Part of a small language model's weights: width 512, 3011 steps.
Each number is 500 + 40 x the weight over its row's rms, rounded and kept within 0 to 999. Layers, rows and columns count from 0. Numbers have three digits each. The size before them is the row's rms in percent of the matrix's.

# layer 5 MLP down, 512x1344, rms 0.153, rows 344-416, columns 960-1151
102:504559489479526453471467541540468518457506497494505479561519500443476515516440536493482532547486502491495493499539487504471483492483524477529483549511531535574498529584461450506598501512471442536464500533570463492462470540533500518500454450504468534494464461427518458526542581489523496512560529435475452492500455457488441493513512457506509473455553556561476531520471522447507476541500568565483499475545445538486551493557490509460477491565519474504472485538486528573541568485489494538404511514453444486463588427518534463582515487480504441507511529555486541598531463498483457510
102:582517470488524437529494534469530553503450515508462571491477521504535469494580524470441478420456515508450507457460498490524506464448530459484460456543578511537507446503469489527498519500483527540570483487578434532474498528510481516559395525476526458558505508440476499501489546465456500457505446469547544501505553471443541407465453477577486475494557489395448412478542511420467509552470586508535451486475524440513460549505505462485458506557544456518457477484499521463502518493492455493571493433449446484558458467523571557477495565516525480483477476426476522485451474585483446542
097:418484528478414455463491497515505498525454472532482496486514516450535473618501578494562574480504465477603505498467533481416452507578531526500536514456475474521533491496477533464542499474491535442504471497507525548571541454483464523517388510477500477475491433417477488524510526511475555463456421555479541509470473522484574526462488555498431496594460483506581487499513456520456503462554524496544471478458510412421452493490431463556517503400525488569475475523501519558509489534416485470494484532467511479543470436485495537545501506446489488519548555453433431465569490513459530522
101:477490477499495553491496475501459506586526542506553501531551460493510446557563521547500526474462524508532507487510532512470441517474551543481494515447440503472522486554477458476437466501446433489500560534450523469446505544498483434537478516531497542445447495486536484544527400529510406596499495493415549520470497466497466451564452434554528467531584504500506530510542447554475474542441563493511496535518452586519568478460508466483487585471545447473472538489542451453495499494522603508468554585419436491422549539544475506533471539488551536528393536506547482515534538509470510561
096:489520518484491500404505470507477522484490544508483489499464509506387448468482487488523438461508502471593456491535481544494566520533518542581583485439525478570470560519453551536484503465475519443521440489543489540489474459564523500495472459563530469486506501556495519449522517560442462483502466543535463536498424467510424499492487446495487450470577493427490520434493589459530499490535487523486502518484442513465547457482567493471448377555547546504489492493482546500456519598347448478505503548545479551459436580511483543484522512560489479534520544575452503491497460503531473517
103:479490511560527454441512543452467519500557508512467543482457484532561503498442502499495472520529428521475497501539603483443480522480472504464446519476514543487479468454475492489535504481533560500532515496530518528552516456526528545551524418523451491502467546509456594528501465514480475526556520463519534544526474541465579509509509491452533491505500445488503503502494461447449559512597495520387517489510527528434389486515480507528500490477529513507540476527440561427523552487486471514505496559469549599489487496511508418488562561504411464535478511588509520496470480464445450472
094:450503543557478500498486526448500558486489464589509500437501507504545464466471536484517477520495480488555541386466493473509435558558473446580503508349502516534454522489494601463497524491477506494504553398506478485523478560549477487528516525489541458407500470483503443493471541526482409440457513459502481513554471505476476439523477506479486481509494469458510492539464561549482501535506462515463521500488490434478606495505580468451527493474449440488459540452515510563524445492531468461530463528537515498470543450604541464498486502503418516528539523480523489520528499511450506468
102:444494517463457480516534554458549485449489466480587536482527512497482442420469441485527561469423475437506465468448570437442491486486491458582581496505504433476472541551500511492546550542447514476475521475452454448458549506556532523482585503471490508496495447540577517535518474475506521515469482512409532510555499487506482534476549556436465519506510548496517491519523503496512467476545563489517476486516639453506465456529481500561470431562456482521485474511536540448502495512534495447477457439454427539529546499405508554461440491499529511542527573477510514488480509522486413487
097:526520454495520532464516527507523542551499453511498503532478472606385491527533511522555558344517519546479529443479462512509508573469568483528470456461495512478531555473557564489441528501478540507487422467435494477508566537502502507537554488535488577473421537451532507489551528526495432538545505513472517460459470532528518469564492415549473493507467479459529548458441523397530586521544525523574517520470392454480414533425520465490484511533520487490560507465422463516522459471540494494408481485477533516479479502488441490564506520493555524489534489496527585539441515557496444496
095:575474533550533519464525505558473514510492440499462503495476461535516475465484442478421524560558494555471510535488495508439512458489532523504464502536422468462518551474501490467464518459539532518489515525510484474472508532432513509457512503504435474463481458431532462471489483403461517449542589497454562488527550482470525528571525496515531485419536475506500504521449554498552490541470538484434419468543478545557555500582495533523485502538526441387551498521454534527485586567537527522458509485461499467470511535543534472428598505554443485452509442462461511527433418490526460452
103:488538469474402550445533532452495482425529543516427557614467525421531540502499507514460514497473451476487578487465470481455526492485463495514486530600502526419513515476569450483524557565451464484405452494503565498558498447523546469575480530509525447445469441519525552528442535539454528495482437477542482478543496526472532521582516487612511447481544509504549531503519470504539544472529560446513495524461501531468545470468498486558432505544467500499510540444450518538462480524441428509512414509548477570451468481504454477551517515509465486453492465536584454520532470425508530569
135:513500524508423528457555443524524513492469461588502485560447556525442504488517540538474469547506508441531508542495441573481456492513496583485600524496496487558456458504560545451583521489528498467484431561485484466523478471550535433510491528478521499510526516487506460531481468547461497509434471518545473492498474594555506498452423508499495554478454500508577493459497504505460480519479456464480537572622587514493484547469482548499460518508498568466544506546449478437463430510470555455549529507482533578529467481527474493469452504495491476513471613488498440526439565433537530453
104:490485503512485490596468530520463480484503498529521550473517536529487456570447463497487508463483515531532547446448468436513545405463409449499486573487498500487532535459490442494479636395578486457507489582512535520542479495535535470522500428508503435397613521463507465512434468462435461460568592503464402527474544580490477434516503467496507523549447545467502562484458486527575429438520505541558461469513562480424584601539492464468416533461434496462419473433517482530549460537477473530555470543572537419517511501549420501549503514518490550521482480565560553491502435518460415510
098:450488473583397492513478521429489468418476525540537540548504500441537486551481456513529472479438520514480489506544516478478521503513459442490560505547497533512516499512496560497470498550453498570518460512512543503552458499542516423540523489504457484409522500520434507574532507449556536525470432548573499523513505514521479460492484504616530403540496515469490513522491547477502556506500525531553549512483508504521535449480499512507506512540469502516584484534424539492512493518480495495525515489537488447556538427488545491415573454495465519523500507523576546412534398524439528499
098:582451414418491492496485520576541550502459549545575530470474434575456460456510398509459556484493450452508473463449473469533500492553548568579447508572460554505497589463520468449496385471533470575487505474462511579492521446528509511492486513477442520607519425496553482526530528428435490540489455466497537475539443440554535540470521531528493524425520489466502477511493457467452520476485525521510496462537435474515467455536515542517454487443505483516452545482523545519460526499450510544504489470491525574527493538547527540444497494497468488440462536420544560509461494486447524505
100:480480525467493540526494478463465494437465501493506447509484489452510514480422412427526478452481419486471568510474523490464493497585510532507424432512464517513453565563474457455485547501540498500457517532518481479420483520462537478548545538557505486516496506496531494542472514534496544495525423478492564516469496550496472563473515476520478487480440517578466579528549545511499492451471505534501516509531461481545503564534562501497513473469549546498534608424466438497486525483479471477447453534598475519437540459565491435498447486483486518482488527529558500460536490504528530508
101:521523500542469539528461509532562436620472501425500582413518495510452515477452536463482548467555528502490511506507464536511472553462549440476465502567461483498436419462435534502543476512523514481469497546513527494495517443496422496474461495524493422530492460578562418474483538445570417568483506504462521492511551468528556526523517471588510534491431524562477543510524510476502420487492547508549496482498459422529510531535525436559538501538463566513480480472493434447457469535525527504527437474459514519508506457476530553452495483548527513478532494515535498535473559518478471405
101:498497469433543509548535565526560412468515459473462483618478554545487484584479556572496454502495488470498536485445501507390451490544428432498507557549467485485448509477532510477539577498477471506570527567525488550474465540521485511469533514529480532571487541448522524441518485453477512459547437536447462474492492473499533514438474479500451506439469475413419436554455519444485518522534491478508412470494510534498510498507484521527490477578458554471526513532446516535440529538497579507451513518592484588457547469515473534470559470423444499495474466478507554487449511490512422504
102:473510485467554545492425488548459453516488480561473538482458501510442493544535487464482537495436551469476492469511492524536504471433547474513477461525480487482521475532554563522491463503553517466535557446519475496432429512404559519502564515511459427516394463502533533511553512486526504497469556555487528490504586463532541459474454534499554507494507521466408574518536433529500557462483459511500525448469441505510505473497495442391514518522509520519576511497477526522499494490484539472538511482413488462529541522517442504522500563481490430469582473416501499475533506580514534426
102:511494492532384444495483475503517556504456486440539538542496470551547511482525516439445439501480523483473538441489523514488552566488481472467479539460486489538476459539538516540516508452540557492460430477473539450522577475524418481498376476465525454499457561522448532485562575521512547492496417512511418485496538536470547533469465500503459497541461520513440510451549523427490540540538522518506513492538525477559418539469532578514521545463469472459423468432529448472475547501520481475541560496523475514542471488450460442533559562535479539432499466457569513514479434483475563564
100:462522546472532436493478456565503468532399554463549477515454495538504482497539455477462467515540493528484494493473498499451513464498499531479441555525492434471408461507511516489451471503517419544516495528464504543498527467468486513403488472501518430485519541574561555492490508496488552469519510429521429475458567500441478389534455496538506511552491517479487500514500479504510495546451581486555492540416405569461499489526522477557581468516434488582541508442554511526505469515457449464415516498513496539522508354484447555422540486468481526432489461535508516480503530435435487512
098:487492459430427551448523545481519448557477457430539603445507471525483524522530489548519513553479482511431512455575521532505530463514467400425488489559507518476490512455482495471582454504478472529462475563591518523494497520491504530554434554462411557490580465522497538565564511492474503422572572471410617499516527518492501578521507476485500531463470484524533503483535481499521544499528582545541490496430519499473509540483502513550480484471468519510504459530500511443480418482440477583485483532446510544495524549456538519514482484533552489451446482529431467398453486451538454566
102:540498496486465560519545521439405526521579465524442471553598511515482540466432543495512554524513486438472453514490481503409483458476473531493512466485479471420454496496471557517538488600524500559433424494552463473499505519463492548556501508516474475460503477470544471482505483502472469480473507417534443519455474508542538465532450453453465557499533508558482512426506511538383482579437508463504485474531514506492549533527513414577520497512471528469472495491535517539423499549511539499484457480447517526498466552516595555519506565540456442505505423523475513493507546453497519539
099:543467481518550478598522515525473552390531524579514463569528507453524495515483485508572488478492490480554521461429473507533476553546515490462474505539465519520458541565468554553458484453436514506562461453423549514559396505538499516442497504455527481573553463481495417511498410545529494523541544449487521506500465544465499489535525468395464517505539558550449513532517468539446493497479466472431553492542445465496528527453474470513487535415514472583489541598533589499451493583475512510536476437401542580498452478500488491425467542540574484442440519496433462423461511425530593415
097:565481469518414481544422477537537476531485417561482441435432512488446470456526514506527526520535494417526454514481485514471505468461477407526515519497475547491425379512489433510490445502540501496503566409454452589507444466416469575525522486434595504571469512515498531524499451591534566433476539544465482522560508499456527480465471536530494496499453569469492500497520509539477438541461497462496539499474504538535527479466445548546537465466512505548460502441483442527576440458534425501531522494410565509499529494492514547550545530551501480560505508490440515436485479453526470510
098:506536493496510524573539537469491535518498449445581470433513520511524479553506501448540445444515517566557501572488528567541550495515412463532511485498488531493460457532481498460564451490466431522482483596570519513471431514541505517554533492443498484492476458569478445477488547523542488413528536542540512572465522453526507498508421506567483468536479538511482473511460520467473469624519555475505520490488452510533550515501473494514450537613525543483527523448556407539495510496534478519530516473443480479471555504442534513513501489458517509492509558444575525581469439524534483513
095:511524431462527418500514475495584513494498479478533599503487488429496499534515497546468481544554397556460489509497520440462501487462448458436567550429495523427504458515548498499471492562493532458486467477625492539424518502495435495513573511513422415502473546433489518572483434429458548473483484455455517487499492492462512550486489420434500508485564573537556459508421485467390502495482475559487544495575468503464458507559464542556524489554481519512515520491491513484502516512474478524512487453468458459485543505511533524510492548417436517475545560502454529511514538514539489450
098:524450509493493501504474513539450555537427510502517586495467517555553536509459500597433506519477550567484551457559453507404504494495508507520472568535492528489623532509479502431505567451504477498513537501463492499501469474453527466466533471522449514493476475448610492491486499520461487451514473479490472550487504491522449474515550512490522507551593417556519399461483492458531495502476542518460499476487470542536539484432500558508484478525493471524494492516460469523518557543474502454547451500564506481502464618498524478502526561479544464498473517467511505551501483460459457478
102:554476531508545505495508516469455610504527472546519527473468465443453473461546491516454623468464506549419480482469483531491486538541537574477485451438494435508480496510501474476442599518487559489485502414510447511500457502472482538477516536419464496447556512493554454497455458465556526497495499536466539517499502537508510510539519483519448499437476484558578558513500531507499548445456522434537519499511520503497482524455522459436559455432525502466506469440479468507482524434404547583499531513467558476512459541519534586484526557569493523439468572503462514487560543518451509476
096:500522487526604487491448509561565447551533488521490565511532438471505497515532524529527519446507538474562387446608501501538489486609523540526511513549505489516480518500494527527484484417560457408477531471530442502520523581412446464547472490440481479551485498494465499516501438553474464461517508507487546491515493527570490513434488465427496457495531509521474544563509537516488524547490414397529475444511498482482439427483548468446469491527504481551451443475467434456435537441487546489480494431499513480521487456495496496438499512485493503507484506515561462472473468540485507527
100:525480532466594524502515500537537481425500549418430476523532469532504447602596426433487510495555553502468449435536577492497438461463528396507497546493588473522437555565517549502473526564547463600444551519506472484518478545457553454588541505496521506483488458485552514462486511574503526446519543472489519482509547493512452436452515525461513418531520424452529534388500508608511525512547496530513535519509489523522499525454478521532504526472516529476484459490533506367508514507505490483570481461445579521434500487500494514558523591512478485553568532452536528483504515494515519522
104:553416549485538501406551540481467481481530413497557459511478545445424484529448475477462524504501615500498498510535538485513491492478441473586524481404508434517474513525488551484518537479500472481443455547538443457428436517485465524547489487482507525438536493524431480528586567523475524504568485415514537510504484478503520514510560535489533540514549524512507507520547453497492493429465448455521506538538511540530468456479531471521502499490529512461522517521488466496521455457434460488446511583567462491600489445514549555487482507415507473500529463515488502482451461506469614424
103:549427491513498542467467463492489488481457475486507562480489520520490499568417542489553428482515507512466429463534487554461552453580553521503491506518488564528459470499552534533448510588548512439570516483586464520559465508501504568477557508457443521378502494498501493493492499560519433574468462543485442544556553457474580522549577485518450543483534533436547531515466563527512496446478528553552517483506472503534546452566492495566481526506454641500461466519504490500449502564536531519451533498531481531533555520490465510517491465495494545458525496600556514503565481466567438516
100:502446433507540534586534531490421422499505501510516436488475480465480573480493571495506497482489435493524458486528472465518459549539574468440488558468434489495457506437555573440488526553553495475488492493438477492517491518494495486502537505595495558545495531508476482478453487526464433487478569496462527572560414509474502505507568450428476499424468487459500495471475542466515478541564502516487543531473499457499529497507510493506489545596528505520519541470519472571466477585465573507403551496536516432527495439478552437553523509511428440483559558477536480504559540492526406520
099:495455442492540484454460544503592474465524481477481500507499520508488523484545529518477555477523524498540549445471483482536502482641463478536537557479596489514528515472482404492515507556509457508503497460534495438443464472444512438497464505568551565496516506580465500521469439588404462529534495461577453541559500499512473447520478481479521519541503528532527549529482405492508481434564567558448478489529507530542562520504446551509476495515482484578416467498534496460551480475496458487460477464506527557541570505535471466505511469528503533545496476524473517529463502453499497563
111:431454516510462431500523465509544487477474513578469525520552578562516510584471451464545487559509554552564520424486491457441525518440424544547531536483557553578496499437458481492565486566513490464513461597516483509534511569507536470466517485533432487527489478530497446513507513455518548521531460513522479526588495534489492438524489439503514416482487507454563451512487537492480451505488462576454530513526531449474490451490554514521498503445482468556524543468494523529496462534509504512532468422449459535451513553501524497469500433450490520495421476531594454489444471481452430422
104:537533480504474506551472519581475457472529453474541517484582469570530533429534526486504530536504512530554513494547535544559557513574490452491549552405466483451503493535556488503469505541509464565530424490500469490531508448486545520492553462467468567438489496481490431496528477486457467507537468479471499516478511479509443474483518585460417500517441507511496579510569483532457536447478476538506441495494560529557454558542509531484530466455489600515458468466567530511530491557494513515566504536468571527430507506552457522435449456545483459443530451491572483503467475496479525547
100:440535539592485546456512519499496438563510540541540477478574528554478492524475537488456524507430495489446436481477472478564432455436508523558522517440533482482538492494485501508444443447558458521511557570517436496461407442543467478526439589475476544602570525524534427508445466543498502539577486597509558509500553521520504482449501472478544467557485519467414551507457515556565532561484540476536471515544559520562544493509425505483517501490479527552469512424514543474542564454449512498460530530470577503540468545503533536522498506505550545517404549507484489561491485489471509510
099:453492465505519448506476456535516577574526515476405528471446490491499540509455525458501491525463504491543488558566455485506486476481512474465437492484516442501468517431496525520489518508504476554440510496467500453543534484455500547487424517488499501480543537498549599523577511556510477462507510413574572457503480487463459558494577438467509620517488443428503483498504441539497536435497428594514500495559439509502518526489497480498533448544560518495464536473438510428491462459516554488516490371419477460505546444566522445508559546503452465467520519484526519535491503514493512503
097:508522480518501465535463483547510508472464468514556476558418527460424559452541480499484509476493435575513523469482440555488495511448491465458495490438512509526536514509566441566543508463499534501548511544442489467517458492543503506426462518533489466478559542460444462526464518513502426506462520480521446527500515474518462457473500614505517442540550485469538558515436473507466479474495518570489443544474528501472479406525607497510464515530460447487488522472523500565496437446435461579492501553566530417483514373478579545515466526482481548557499446459472591488560492566480495504
103:463465483510449481488510464563531506469522462448488504464466560587533539541602481460539477473527476467490485517495454454503507495506487506434427512545488461476575454564515502505432422535469501456453485459452500533428578514534529482537474482389531465436561513517503519494494488449489526479533541484478482507508491563497581504598454585487572396532489521464526478475542508501526491504481487481459532513483421481481502493547503396471532518550475448511498524492502461566465530490454463467477472511432459459525518537484505480564458496585503532543494533468534524495483511522487389491
096:567432439551542447492519510440494570495477566435527437561445482550549486446466534478485467511547488520563449519446449534410486475467501489551507477556485462562516494521501515512514521480541464474465441514483529515508498539543556481490474538516554490521492491544518470516540408491507511496498502490536478471497448534495509522443498516503471480487571488493493549579542532508475486530498453436516426473479529507461398390468509436588494494449536486477490483498493550481505504473497537490489441420513470525485542485512598453468568547496463513544494498566486525461448507453466549456
095:484496547467446510510464483461488483513525556524467433464501576553434517478535540497548572469498482467514479572481531465490471450514543519557526422555519580497407482576509513480524537477511423558436483641516561514469501484454507472467487505480526480446426469591451447513544584546516561485481445558483513551529557510512521460495515506505473489503546538509627480469572496522524552511475481485481487544532513477545426493487443515423491518453464421517560527476526486483525548462611494528545517487502513491518524478524419516467538512480462547478457515475489466501468543495519545493
097:499564565524464500480493472516563495513461559458479509468483425557540500449556506517447496497513538512475525454449472447461474484493484534588453520484501440491518446468521450510514525508416496501450569443550435531425528513472494508530530480492491507514463563490490510528519527480456508529510458431527431486469447537505425538445501529472522516420478544534437514453521473504482451521547514487568482504461483475461507461551495455470542494527489495585456487434467451453518513508509502555584466550428491474482480468515434518446464527547573476495533571499521468525462537598487493455
100:536477485546531446431533513480456480502552513511487458515477434504460435497498422482436496550505492490547412465484511446561507521427492504513427526545506470509547551528426527486576508406517535518494457509493501462498510425498509472420461551460558531517510482520478507500487501498492534532474555481545522510525598472513475540486500526442476485434451414534501461464524527472549441449487478551543540520562503590475511526580564516477505537514487517490451485545519481525455495465491523524506479450386478479452560540414523497482463526434433459526432587528511563516499469549537560516
096:510501518482532519508488494507466522502470494486475450459479563513485557512560468533508444485492514504517575479538541529523493508496506521359477536524502503482488429476531502544558466462493498434473484558535557507518474505530510503570451469512464512406413486471564479540544448563484488493519523518531533505464463485574563465531473471517449469495397554477446522536513526500482462568520498487449443490559487465508487489509459411416502502542475448488486547455574483503471470505525452516468500523544513537530500492392620557496553502504499483466555519440500457516516458522457431477
097:475520500545492476456377564523523592560447497468533526474452472547468501530465457513477520501471530500480449572542470560518502494443556518481442568592555487410577502561491487493501499409541456472484479542531493529487514518543502555494480470455454475498554522492484537511457475508474464490445515572507454542500490455506540465524497522510526536538517547451504521445487515520558509528476499487541477514514482504509478493509470533498467505485472515468572528557491518574572510524452526518538545514533479505556496518456506477456492560537574521448513515555492437495429506499526462489
098:427485554473518520445439469543413433473497546540591491502485484458578481495505494541454513477483502562551520432546521592457531443512461539411475447478518528581463475515449397513483510443497425588453560478586524555506539540462455493490470519553509528552513560493501404482473475568458445514549481533512523504506490481561431478495521530466518451492517527424522496511552477518504481439542522442470479499450583469445495566507506575532472493589506497521591600504503492527542462453488515507563509494424490539527482564487479530525463555470530525534505521461490476518462457449535525466
103:618498469485512530604525518473532468553544491503506469527499524494525459550484475432561455441509569499544476495459511529501528496442562574482502513486457564516513479534498541490510484432544514480547499524519483505498561535536485571370490485499495489576550470510448467524508543508469526482509536508536453490479511495515427520505512495469478527504528526402509560466496543549551552484430489437444468411513419563447478482515541498477510590472498522573417535568479491485525476491518487575448470545493519456513507500489497542483543517472492506547551516454479573480483500496459502514
096:392457495487462544444502432526486450489472500472495546452458463525557475480524503480516594463424563521503480462466553476485441506593482520513495415402530519510548538474507428546528485515551557571542501514548537545469488558458547455547535560531488518530543508480494498527473510451512497495532513479413517534451427454539537456562541488561514445516436479494512440532438522400477489495519513457529413471578539546513464493574476459543496468528497523528478495478490472473508466499510552478450530496467520579474473536515512538452504462605505509473525488523509446482542493511509510526
095:488492573488492439477526487547492534535589458478504469546491465518446550492455460548503488529530436468545489553485568516519412404470515562478482459586507498429538459460504561526548540486476557469489455528469556592500586560509467483494452523554473500481589511514460527505579494514501525534484540520450532499576485435498546416514462467454471474521506514443485440565479550530551547486541503527519439458496473542550487497502588516507499489443507502520500513522503499496508541494495470518488483561534469563489403554450561521519548523490511457522496539499476444475542505470546512422
095:507514507488524573484456496523525438544484465505472424505512504443526553603504459509513574507409480467480478531520480521437499535510509532512472503484500429580510506514527494430484513535488497528495499467517513565456487472395570476534454506486519539551463544534493531531518420563521536489579511448541551513428525505507536513529454459508521474466488494438434509576433522474512521576503502522437460463525418447532515538615446466447533429534519500551465505472470479458474539485506505492527516492523550481503557410534558507521511465499513414511484496487472462514454539477552527480
103:523558546505514469518533439539483497487462553526518516532584461542487508458495570504539519509535534485512492505536435473518513525483476564527559440522435518498525470437471544452471488477598452516525574462543462543473542523479499500558436484529492377475487479485450492481543523486483477496481450552478587557533498536399553496430530496561550547487519523476467522464500500469508516549516439483513468510554486551503458536508545489424563553547509506495425479582433497485509482447497526489515489458519469499505509524497467486472522507429441551447473461474445564494512520477532501527
103:527499501475456402519481517471505442503523489487553534550525505411521418484474516520538486478495510470524499481539506517496526470464515431469524553502534463511516506506574481529533556472507458546464558581440462548515590562427536543428443447499551538500586519508539503482508530456469562478496469459542551491509456468491535439473466510382468516479499448491559500447468551522479477512511432533509435516459475515548510512437546526520456544473504503491532506587509404512449503527559537546468560506526469507492467482505516514476530497491516420469547523548496532503518524496510483462
099:532511530479488416446581467504427463499519546516478473466466399537473434509532500511539486498532506452544409499503471456480483568472488555508544428423422508522501462494498499501453463548521451451496503533497454449511449501562483539558507519502530575497436487504478430499549513510459500459499506505471523501516560481494433535458540459491505490522558505495519517417528457447552491514517439490508488469558488476545529506540522501474517434491482502521492461446491559453527492586485501519438487534516535496550444526477550472499543532488533544515488471496429499504504503535522491525
098:599492515459530537496547549488509515520517486577531545508463497491516528546526564483492504514546486551586501542478598463502463465558447460483530519469467571424567490466570515487477443426431483486525462535506519497494490537518525438440455460468500466565516476411474562507504486438532546516517518421517528470527454501436546497504512465550479580481490496459464522518511448454423497559478535521421492472514521515521579544379494569457526513499493522482454546545439545534506485426516567492582452417521453546457547509557503464516473478470557521525501486477519500503472509478411526473
098:576518479506568463544565406486515522524516568501504430524540461445517457545507475559570514493586444468510506485491493529468518538524474462554542486471532501534557450455513514470509502464501538505482533539505490494501465500561452493400489504461500505540457582551425469462460549474555560512480529494489461446506490491474568544510486580533518407483520592547495575446497514507450487465477529535537553563500472568477445468494538526555498405477519417520503466546520558521502528464458455526547484491415486467528488508573530474583529439543537508522525578480486496521546493467485483490
096:447524489488476502465543477481460524610577495442505495516494512465427476557495573495504501455558455581521457461539526526513519490484546567517549472527561543515529507553506557530421497530489511539498536556446409509469467514485481499512519524540446463502589434441528475483539446571521457460579471521478471539556530511537485550493520423529492519492485412536544494554540438482474488523491494536469539455477517527488478544475412482448449547490513508421494477477486473548573485577563458521468478444520497457496483462500510506507462503540511430544511479525549499456462467497447386497
102:507491454515527540440523591505480498481537523485498484494506495505510429495538499520504476559521578503442512554455493487497490474450498531467517554559514471528497542534479488483509487473464510503480484469520455490517492541486467479532500516487580517517414457440505484496479540559544598529446442488464453539509524544569481473443469527518486444569465486555512480504502580515463465495464481490519502493532547458521475495541474509516516537497432561465438405554498452504546459522538491499543552557447591593491512497521505449531474457546484545457493497545542525517435485499514447491
097:489521498468487453514536448547491552488509447512479553410514474510566468507507493482385497525537576461469464492543506493517464536473450540530446477495463530525497499510474529420447488511538515520555483479492502524473515539470603425488524530472456470530431524522425519494478490518426590491522424500483522540492469451502484457421481525554518552521523506518448497523548499446537566488434483473445479523496410473487499473493487474557498479546468473519454516536553528485499526540528528483551544509510503502561426610430556467487470434611519440492452460470531468490534489405508527539
097:585526492511472488446520478518535521557543500484542467580463483441482458500453503560450532586489576537440504493478478497588475496536477507539483527516512553533495503551483452540484501458512515531471516498562537489482500441471531476535403518426541573426513459461497518560514503459485513533498546537547486530533428463477464452486519438574478485457455481450544480434514511516512500413518524544561556445435504502539509449553436543523563443505441459428477461538440455534481479498533496473468437424489482550533538491512563470416438517410479505437473570544540465486416541477494554569
134:521502481475544501492521536492497495469520498546429587489526412530549567525501495500526480512451543532470496432559534418549500515501520482509402463461537500522509486490486490441486469559580487478459586562550523512512482482452461484451527511491505503450519540408467482472536434510511553440543498548475515480521513473462500532440511502499540502466477511536466560435514458520521504518529441523512481438437549536450478445575492529463531492501499480473465516474569549540438514488529492517508464541453581537465490482513499472448524542528523454498487463491529501458575457507485523552
100:529453480504469600479445456484491485495412517515517476492465475528425484462563535512501475532494507464530496538557513498490494565519555518536596539528482521500473526474522500479465505440555451464502488502516517469433509496432500444460503536539455468454514524507536586506537472520483462469513467554402541525484510510475518444446437596472535403488522513485496481545504482482422535501479493423447476495500500492503450462485593473611544584463517487560438446488554522511454443482507470500446501488470422499469450493562468484565503408436514542472467503470472530460443495533545478455
096:456479505531532488524515514484552545487503492531438510503466507531568484524460499491512476554480491528489468490479535494494501438482536471445483533443482503523436493516503536564493524542450518523478449419509477466438529477473518495536557545547543553493483519437497544529468482554461396512524531523431494462531506496536507475508491489509566458414491489480435497540468489449545528468531552589406515505520381497492486463514496473491425504461506560496490579581487502393532467498517505469560515492444475477539448497538521505503494518544478532436500538517422433464477498557452466455
101:461438516435485514463468503530452489510508493481524497499521496541506503507546498571485518552352534589573497493516458476475479448543529498570492505513525513474487488523508451485540474558455497480496636515531556531551553501443453482530486470510452599536460532489576471480535523536518407530469529491522512493498490529452538427420482518527543424441481498482437585551485519436487497442469525556514463484623508503497518499513502492571503473494402431490493488520515468531425492535527483480553459499515507610511410543476516497485463470485570482489480514534412460456543525409440484499
097:477493526535477490531499479486509483474549537483467467526552560446555507439491492487562467541584489502599518505416443490502541498469550511494433489447450578502569491540525498514531518543490558458466509431490539535417487513461505579449587535475495430452541513515501466501424493545506568451494520398485512454559554495546445442511447569550488462508422419524384527432504529491503480487507488538575518525488450541504479495588513398510456525462443519460489549456533482493472442464473439476489483537425528462466457480534552486481493440445503419552482497571522518556470543500440511556
098:562451511541509500428417530459509510509504477472501497501494489559479436499470530543551484534518498434442458508528483452512467499444483488479503464438507572496495405476543496508529495548495528534461438496483514528494480491467550448513527475523617567515498554475481484504421483567467510544506494454536583519446572453478481523515523434549525476459546441511502527520493463502507539517541420434523532517553539529515431536576571540499580477379565511607557536476430471499509452432491491525491496487470493487488458458514490523495540467473476474572501554495466477510464494509541562538
096:573419472488478515468514465521503548491500512522465509553471525563463429563438575455468411429507565552539456544498492525415519503451533519491525538422493506534516525454533534481495443571472533467463488477502399488554517516508480508491412586478529540482662495474457509547438550431534487537517522626496474463468501454542521461532470448467486458528526521517460560512484508449487509490477534534548409537520483449452451440544552490452492539503399529513449428448532584486480516529512455503534549497497491447567444530528534492508488486481453469473353512422462455567487456539503423500
102:515453445470524462488545539535571483476468526483517521469538447438443456479456472505518557495436483547444456464485469547549522539453515491533526516458464513529511493538473507516510465538556527475533535519544534535513499621543525551500506519569450479563537473550528494483502560492435480504518540482476587455514492514367476503414509452491501506472484507462539536500593480409476497579527502451496486509496507517541478478585556508454484543447505453486527517536513436451494418465507494497509518459478479462474508546424518480495511456473464475499461422563524544504394447537578479512
105:563483513456488533539403461488454477513532501457459559531479454561505485581533467478498421558476445486477507492511476476500454478519444480512491556500526477508464493448534492527488565505479486518499444528499412463550506468457542518558510537526469456459458540517448566558495466595453521467487506551492417507448513516451505559504484465496500532473541473530494508465525491496469512562529497490526367402443527513507528513453531503433514532525517448437522516461503497478530430501584490482438512532483428554453548543533456547506455510484530504527497473539508450455520500520577487487
103:475549493410561473523409510500476576452548491399504480458516572473542536522515494473452561538445502491511520519486424489447525479463537458464563583487454426557498495458427472534533547501446449499458612571386441479474463554516527474478503517493424554493542507557508521519503501495452501534507544504482541461541510512551453510463469539574528537538494518532552527471566449547512469508468503438435544508416457625490482529544504517537472523445434539568513512422483579553473497519578490513501477558499480484565482455474517524465417528475491517540554481532471470461525463503527473523
097:473518497535526591537483533506544483536526487533512551538472492437529509554466490504355456505498512572515598450523492452514454475483541410576464534533479544539480523459550541453503555432468578532542471501476497476476522451529512475566506534439480496507408511471449442475484508479576513492497521477508517553504474493493461454469442573498495532551532477509449440477486484517512508501475533432487474550528419509472518506470445521429498526484529497476475532489480428505478512556448484501507533540514481551457482438531520492443576468457550517524495486500442527492487541567475444526
097:556516537550506447452476498466496477589568518502538478509532491565519553498546461485497523515532520526482527510493485510503525499476566489518508519492413499531428426474507568482529515554489490526505522459508511524476521531531527467558520480512581471524480425550502513449522498488470455494516521452556471440459435482470504527505515487563528549449455505507481470468527501423487445515512515467570521479494507520473530548506518445434490401513464502508552474493575562539474461519525325498589481447423427519507504476438561440591497488535534527432510510575463573498488440449467553531